Each number is 500 + 40 x the weight over its row's rms, rounded and kept within 0 to 999. Layers, rows and columns count from 0. Numbers have three digits each. The size before them is the row's rms in percent of the matrix's.

# q: layer 3 attention query, 128x160, rms 0.118, rows 0-25,64-88, columns 0-79
# k: layer 3 attention key, 64x160, rms 0.139, rows 0-24, columns 0-79
q0 133:419510485472535470498583519499446499528535448493460499392511463425542478527527477488476567518512551528529510539508483553464433465570496533476465487456461523529524509506510499587452531508448430489419512454514564511504555597517541486485478425
q64 022:521527488521461483553579493480441426448525517456472495460516592522456546470520494521533496414495454486392435431465493508457512498472515506511466482497470560442505505523509530471449489531463437435500438478453505424536513519506478520458449510
k0 050:375522529434499554526472502486464565525521485520567503544537505508513481492469534521466539554462444539547479444452491540526570472447493524475519501444486488556490497560536562502515490494559527454555461485508512523553502501469477570425462427
q1 120:477570484504463479437453518438514428514468422480501446562512471577493475456454574461448480447461512478487506502510476402517489502382495507549451501491474466566522525567459461505519479498512504487496490514475437481422458459529428478484453527
q65 027:480439543440537495474441496529522481457494507498490471460528519475477490448442544453534468495510514433502368439533475490495477529564472530421473481489461479517468462481464446495450524464472500394446463438517521559471535473497508480509556509
k1 049:470442519511477510495510519576407527468530508527450400526461513498469478521482451483455507482510505447482467457505471581434484501526509495455512500443430505468531507453471561483501488494468465508523378475505532496484448530465535519514459462
q2 114:513461474518539529559546447558514571500500577513509528474502525501608542584555469578493541499522449548496460521504548555524509523551481506512580476543530531425460530472513536541444456481475456508460540469502520431503493510429517504528539460
q66 033:532531452565463464517532556456495471546514527557437483538502473553529540532598558523497575519457512527456586605522504505510494513451478481490562504477473466509522514516514540467531509500463527549521490481431547469529510478566504537575479486
k2 035:481589497494460514540479485423542534483473498454546499466521507518463450535523433544535520559488513548543471530476546464537561501436566519541534511536542535485437546532563538526514508502509532500498524493482510530547555508510586538480494523
q3 114:433474468533514465527580553558430518582539470462456518390439489471526461600567471517512552489506481477521502588533543601532533471566502513492541500465461564468517517479481488528484509539475493507505493437503518457534524532458499539508498472
q67 030:480539446538515420435520515474407462444469532469496479523460518518517517495538516506430451581504492499484493541529494491535449460428494534500546418473465522478489437513438525457502452457526481479493528499416535496459549525573525511560486428
k3 047:465567499478497486543456469540480521494530468492524487525494518495498451540454478555514545513432449463509529504519542508541556479460530527509551440448517582473407446538566534495472502468541501509563439482456545506585507504460504550488530479
q4 108:518449528535554517455466488474533448487465397505488476600511545518453464477395572444536541465485534449504480566468507420492465509431458503474488460492460470485498444571528548504498541475510537476555558535450440447517473513522437485485428558
q68 042:500548547457490519497481439496543494524521505535519581460491476448487505510461428435501517485553476504539399380469496493477541510527546563542432520566507529522486476492510492522518507519524531472484504559592508555493468501477501537384531520
k4 036:439453483549538530533546520508475505460463536547467560491472513495529502471477585443466422439531478488517526476509474533533489469547513495532475537492474511456520507502468522552468507572467459526439507547545539442542450622492511483482492556
q5 114:540539514504453441515438541411507490402479536503555515540463580530481509411515429478492439513523555557527510493482499425510535520396411454516473467469518476504457482443552505469512473463497499501543519529443508503522458456472506446428492557
q69 039:456403505432517500501433476550509565515563449486510517492564488443434449472412485480534484504482476492495428422488527520516467518576514520476438539538508522421526498475499465498457509503487476431519521458539448501510476529449468507474506521
k5 039:524504517575509548542515506506527509513475500486528519437483517508546585516545459470519523501586503522502497541536490491507516604460508495511488576509456460562531499464460540505507531501537529551499567529510474516483551462511481492567530517
q6 120:469405473580515482550535542537508562506563514511528539438492444531543481558570468546430465571457470481506529523525443539492510459570514528463506482521472564535489483489561487495423557518489478513454537515501542562528516475461515507464516470
q70 053:505505482513475443515515578481463451475475461490513484531523574528525486501491498559497511539495490491521537540477529493543474501445481476510569430400455521515508510539498482502485474518487439532475467415456523494482566470552486507642461512
k6 040:482475453459464517425500514477460555495556509459487467455464488527463513515468468486509505545466481465443496507563547484511449497509471440454486539506524492501459474540437491410486483460518534478492546484541483498472497463496479459458432435
q7 094:524545544439477532481481510494528499535489516515519421583462470511526523482470524467609460572478517539495418485479478421496499480460515519579495562506493497457549515492455500475507494558537523447598507476504429517472500475492484520410437574
q71 060:470506577524499560550503462476541448487487550511512582479468510391519512506501418486505497503580462504551387417504525501456549490502499573535524508550574474537477491534505487550551523513515535495506496544511514561481460534469527530414495561
k7 041:475489453565511560587553543527467472509474499542466465479488444540519539487467551471538436483494498526510581423515479500425466517534510505546485542505470521429460505512502459539490496530477459438500557551538539418473467513469507457502472495
q8 082:465420483467465464483463425515499465497520510542493515491491411512439492532497510479488526500449505490519491507491471540531426511542521522468458477466607506414488503563498520574477506545568450427491484517547614485531503507460512473505506500
q72 054:513468547489474544489515532524525419512524414552589517453522477429505562497438523527493513552519511543527473486515571531552478540522513553450525465443555520527553544492541445535520484512500440514499516449524579535488523581531546577557549607
k8 060:472462492484498474586554513511503569504477533469416532474465536487457469541580466448513464529496530516525538504519482518469442528567526458526505548544483530508491493506498518546542497512546502500497536549574523444527573489558505455460447517
q9 087:499598579479514514483439469466518460469480512484440469591468509523494456448457523436485559503528512520505448454450496447515478561445520471590501522472518401490596474546481494524539472469484476502555493572494474491494519505493480448465485514
q73 044:555502513533500584545465417516493425434505547550459542467528507493546478513461454453510522532582448487495374491507520517392472527529478482491543460429553480470534600545503449617450531553497539500520476510496522531482511482512512496483496505
k9 063:470544478469445478476507511478421502550504602483542513531502467537449507531472504490502456502427512442545524510538457543527528513490464509471453492509518539545456486543502512470498407537544512450499481551470548488525487483484530502484465475
q10 091:586472508545497539487511522469455554492423550477514451540486543515517546542494533474539510415563350474521470543476512556428570457518437452520511536465505518469495536522507514489480479476555475477502454508492510481470544484562464466549505510
q74 087:478457514507494514530486530507501572533461627591495522552507514582555462541500508495502524525497436486474465523521513558489551519541467500579504521540479509485520520591536527486454540552524570511509506579538484542515503462496436447482492484
k10 098:483515464468481530568476510533403557561503518541398528474544576523443431428535487509455460499502435450531569461515440509500463441548526483545561561556524525473483502498465488506505467479515530467560524506618507474508509497530482468465482487
q11 108:516539494461499538522416481421545520453464503496505493573490560581426550459437570426524525455497557562483554528509581472504517558439503465504437498445522450493486525468551509453569459460537524503544501491479431496535479506545504477475449541
q75 083:519528537435481506485504513418553456419525427456513462482481440467465520466534479561468453468514500551544435492451488468450502469519488539497457544527473484501486485461504492524571439447518446469477506518445544503516434483462570512497485537
k11 062:551423523589500524505478540478481488474495504564516487498546473486522446419467540579440516499515422476475473503452590508488484478494516550486523530501497462474500506495530473498483533460485503542548485507525545507483501468456499519578588510
q12 094:531471546456501481473509484469493411474455528510477541480568557423526476501503362485515482474432565477586472519466513450537461496527502512515568523482480526491492473567492505602454516513488458518485466488474491494617480481462557530532464554
q76 110:480477435502485468523493461468540487498532508502485465511528486551521553533446496493507486496580587418563569469529485476574477471506542472567482494473523496517525522498449486507435530505509470516496479504450488466470498561439509495467458505
k12 105:501558433420503481535451495537460494425368467509484465485518537572492522497458488576507515531490492507474497513498431475507467474541523497479396476503518577531531528543505459470523448512518484481460517530447599499495482485488426508533509448
q13 092:463474459517458493534537494576470491475488468437597515484503510450484485489458522502511473466559493557517401502539522491492520565478398455509443446517529496506470486507479478498509473505426488495499544512549486493419487551427571516490479485
q77 114:524541502524520468426487529569562493521538547437550530606523513375429501431497478493527553486456470482488528462555486554463476460509525482470498520496515577480481437462551527557523472536499509484465518441524507523499422532520510409546475468
k13 109:425539519518514480528514504493480530519476570496481537447426505478558523470467503500477442516501554489402512517527484453534572449487615523541493443424493508459509522504443534579445453564540409505538475501605515426537469493620512513457482512
q14 086:545519429529447512495544440524483548498491522502476550416531556534443505433481527564558469595506464434506467477539482541448526450503522499480484440558448547569497494490499542438513520486550513503573488499498565484523467450489476431453471486
q78 104:486520547508596467493514534427517553549485386507494560466461553551603556492481479586486494528474482491513557506542541454397455463545510462534449491520419486476473493502483530486455495503578464474466517441442526468545489513542514463518470511
k14 104:495556502494496495441513572570462566553459532461494539421464540497528560544492441477505515548530444498485554520505559510425564472475533423514564558563486500519473472488480520504501493486495493545428460586497518517471486436529535530519439534
q15 085:497474488454584475579451474492510400494542578433524483507474513498477567505431543499524547459464485480467521483515477559496426490500512511544517442563499550474468573508438515512531478555534542482448590499509495449475507455492482483539511526
q79 110:552559458406563522497499566565537516484504530527469494517431432525537497542482505573449466428481556470522483545441532455523468481531527443568524492484507551563422557468491533540509585522523481503480509501439506555556555448513476479496514526
k15 105:508507494533510483481491496495475510528533484513412475472466472517566425580498475508514497462491473496452425469495502489575463569478621523502541504587535531476513546522517516593516458469481553501506509521510550501494518464506490399486488498
q16 094:598461529541640468511533507489537428525495442483465502494498520504558457466509520543526467551548495505506438523524474524428387504498482509411537454494478417556494528518507465415466465541523512545552502536477501488514430511460517508442507477
q80 111:517495487530583486499515457512556483516557538575529558525499488518518481502560581487529540500505537613453495466493534483480476559492526518536512488508538480516576536542596452439529498517553529572540467472468479525566470518534497417572528479
k16 103:491452556514467513580524529471477527516521543544520478460533483463446482409477485493413537481504428443504488552531536482518472511430527452426580487446573484478468459555576502480492502550546484497567511503423528494463413545482525464459480513
q17 089:546529520583426522479553429505519490459458487507515512525479446548536526454476472459500506548526542528439535503454559471574409469540566465548455474480426466474487476491570481549466533569536511487557502507486488543455525505540473478533486523
q81 117:542514419541623421612457467474528520435491516532488449471541479523503484525517482486495494521545553476595443507512493494497454460539485466573460547507444511471557440500505470496477475504538471540505530493574544537482481499448479488441456428
k17 116:540514504467498561515511514433543511456475517520498508551477532531464482531547441470489523595551472468442562479502490513436483546554514514553477582523501539491438483472550510571512416490575469535511515498497511469509478497452554542514549480
q18 081:450521508497481423414465473546584481510464500484510498519510471510523446497476556442555476564529466498466475503448523428427451475487582489537485533475537465460547487527543517455464575487514524507497502520565446481519536572464453493506508497
q82 116:563504395470494463436443508491501484563494471484551465499543537486557516421512554462523511488560468500491532531494492510478505520469446553591468537466527448453507515502487504464451544534532507561535505531527534465447535589500454575524435501
k18 110:468394493450524560532530510462463491483478541530444549514530524482541497488482474527515516560426462540522546506528495531486537529530504544552427501517496486476493500463488590473539512497539538545511533455462501525468568526513500491527550476
q19 087:468501440474485513606541560481516486499446541483536535456462515441525443535516516461451459569455426558469528536564475522528489458524470481474459537542480509520533512392510516517507548497561493512436484484483488512526456519527430493457462512
q83 117:523468533476441500518464528402468516570501499511468536502514532474529467545533514495472538481466512533581549518489462544487519513480482512548482483501504557496421566500453498571580531494589509410485479429494470492484488528519507511412521533
k19 111:477464478556509498422487493444520533497465504495399441529491529497485430480461571444529517511511463572560513490512457513454464471524473511507541530536493452473454568505515479476558540544474519530413499494514536445484484546499462510481549468
q20 089:488570511473476526477509528501550527488569511518492485496509505582480561556577493527445512492515529501552554475514542516520477596544502516511489572509483472519432477488519434555546525524533499502545540430517501473478489514486598459465493488
q84 109:499504496510504443520475504495527510497477496477497551548537467577530552455516554450487484577486458431511545488516538556545524521518467520490457568501497503571525557442470434532564558540468473462565476494538446486485542501500548512512470400
k20 103:473567607481502445540538507524484475494538579454530522490488461633510428464535562504529519450423471571506485454505497475477477460565522448474494520509496525429489480461467459522512520495590420515473448544523501476471510469497513529541541483
q21 101:575495558507461595530496498474497483526566519523427466515540452500499526535519472485535465505490537514482551521537564536497514521541485493440498476466416516467460450462544418428488518576445470574511513600499485594548473496505485525501510495
q85 105:528506532535461524527449536469487548545465564507443517494500414518492537569499549528534545476474458491521470524474458543432487542485509501592490519532504557483509487471528476463539445531484508479506494483498551565515453477540464422544435517
k21 105:485510589499484535580557534464537463598534427429469444583492496489502559540556531539499472571564493472503499483539428534511501528453498526497477468597494506477524492505479506512508483537531477472504535500504517473485507560470431528501469499
q22 095:498511495440531493445466522478511525502493568484508497491509428465525479527541556507533469459480519529529448551625477515492479588439463506531468510515545493533458509531521510543497507443507558531522461385496516618456480497504508442472528470
q86 115:525471411534502524453454503531503493458503469480505440529518479515465487474452549485500490485469471483493451463534483579522520476454535410516569519459550506463439420541502567545511507525501479484551505397535490493426441513458455428446485570
k22 104:463487440409546581429560478538499468519536450506448549564421504577505521501490525494452432496488478482458472550451503474468447484509489444484500485522423485465387515502485479518492505566559417578527536476479479508489499516428439494437484480
q23 098:402490442559533547509471542530576494473509445468520511552543553477513489458493582459510443538511460521448519543423569474535475530464514441532450407565497509448514480480444436569457476541525494461477526486498474519569508475469448461487518477
q87 112:504512522470570546515482535534473461439477479511497501523486470509479495502466512452540478456470457479477493537546515502416474520486585530561520478507537521463527494440465447472466507542454501510391499470517564499496518544513541482549514531
k23 106:506507460477538526476518436512544506523497534526495470520514474533508493498547488517467444536562503483420570480546442521492491454508509420564462464473500466538492501512561470509449511484543466448463596446530505485510534444487494491542505553
q24 091:426461477496499502478449570567516501447502501425553519524540526584524501523558544511447517510474524514506499483505515500372558474499413455514482441547455460495499573451488541538434559480487437509479535472475515467496443497495504495557550478
q88 119:547437533519539515459479507537552470556450527450454519475592444530437543484528471507462500454523527531429462535447518398512465449408493503531468419555448501507536473462421520505488501543456522480515482414480483537479530512450489510470481536
k24 107:499500478504498556451516516512493433483546474603547445549561496537494457483493490537499476466553459559452457488425528522446573487488471535481496504548527553469483418501456484523492466429520542529451465487547468472619508572476550441570540559
q25 086:425480534547468522508482481472499452443463481490531589529540396474530460509489485502468485441474484473521418519545531471485512520569539550534481525466476552483491547507456503429429473478451506467537542523514510531456516483441489533521505519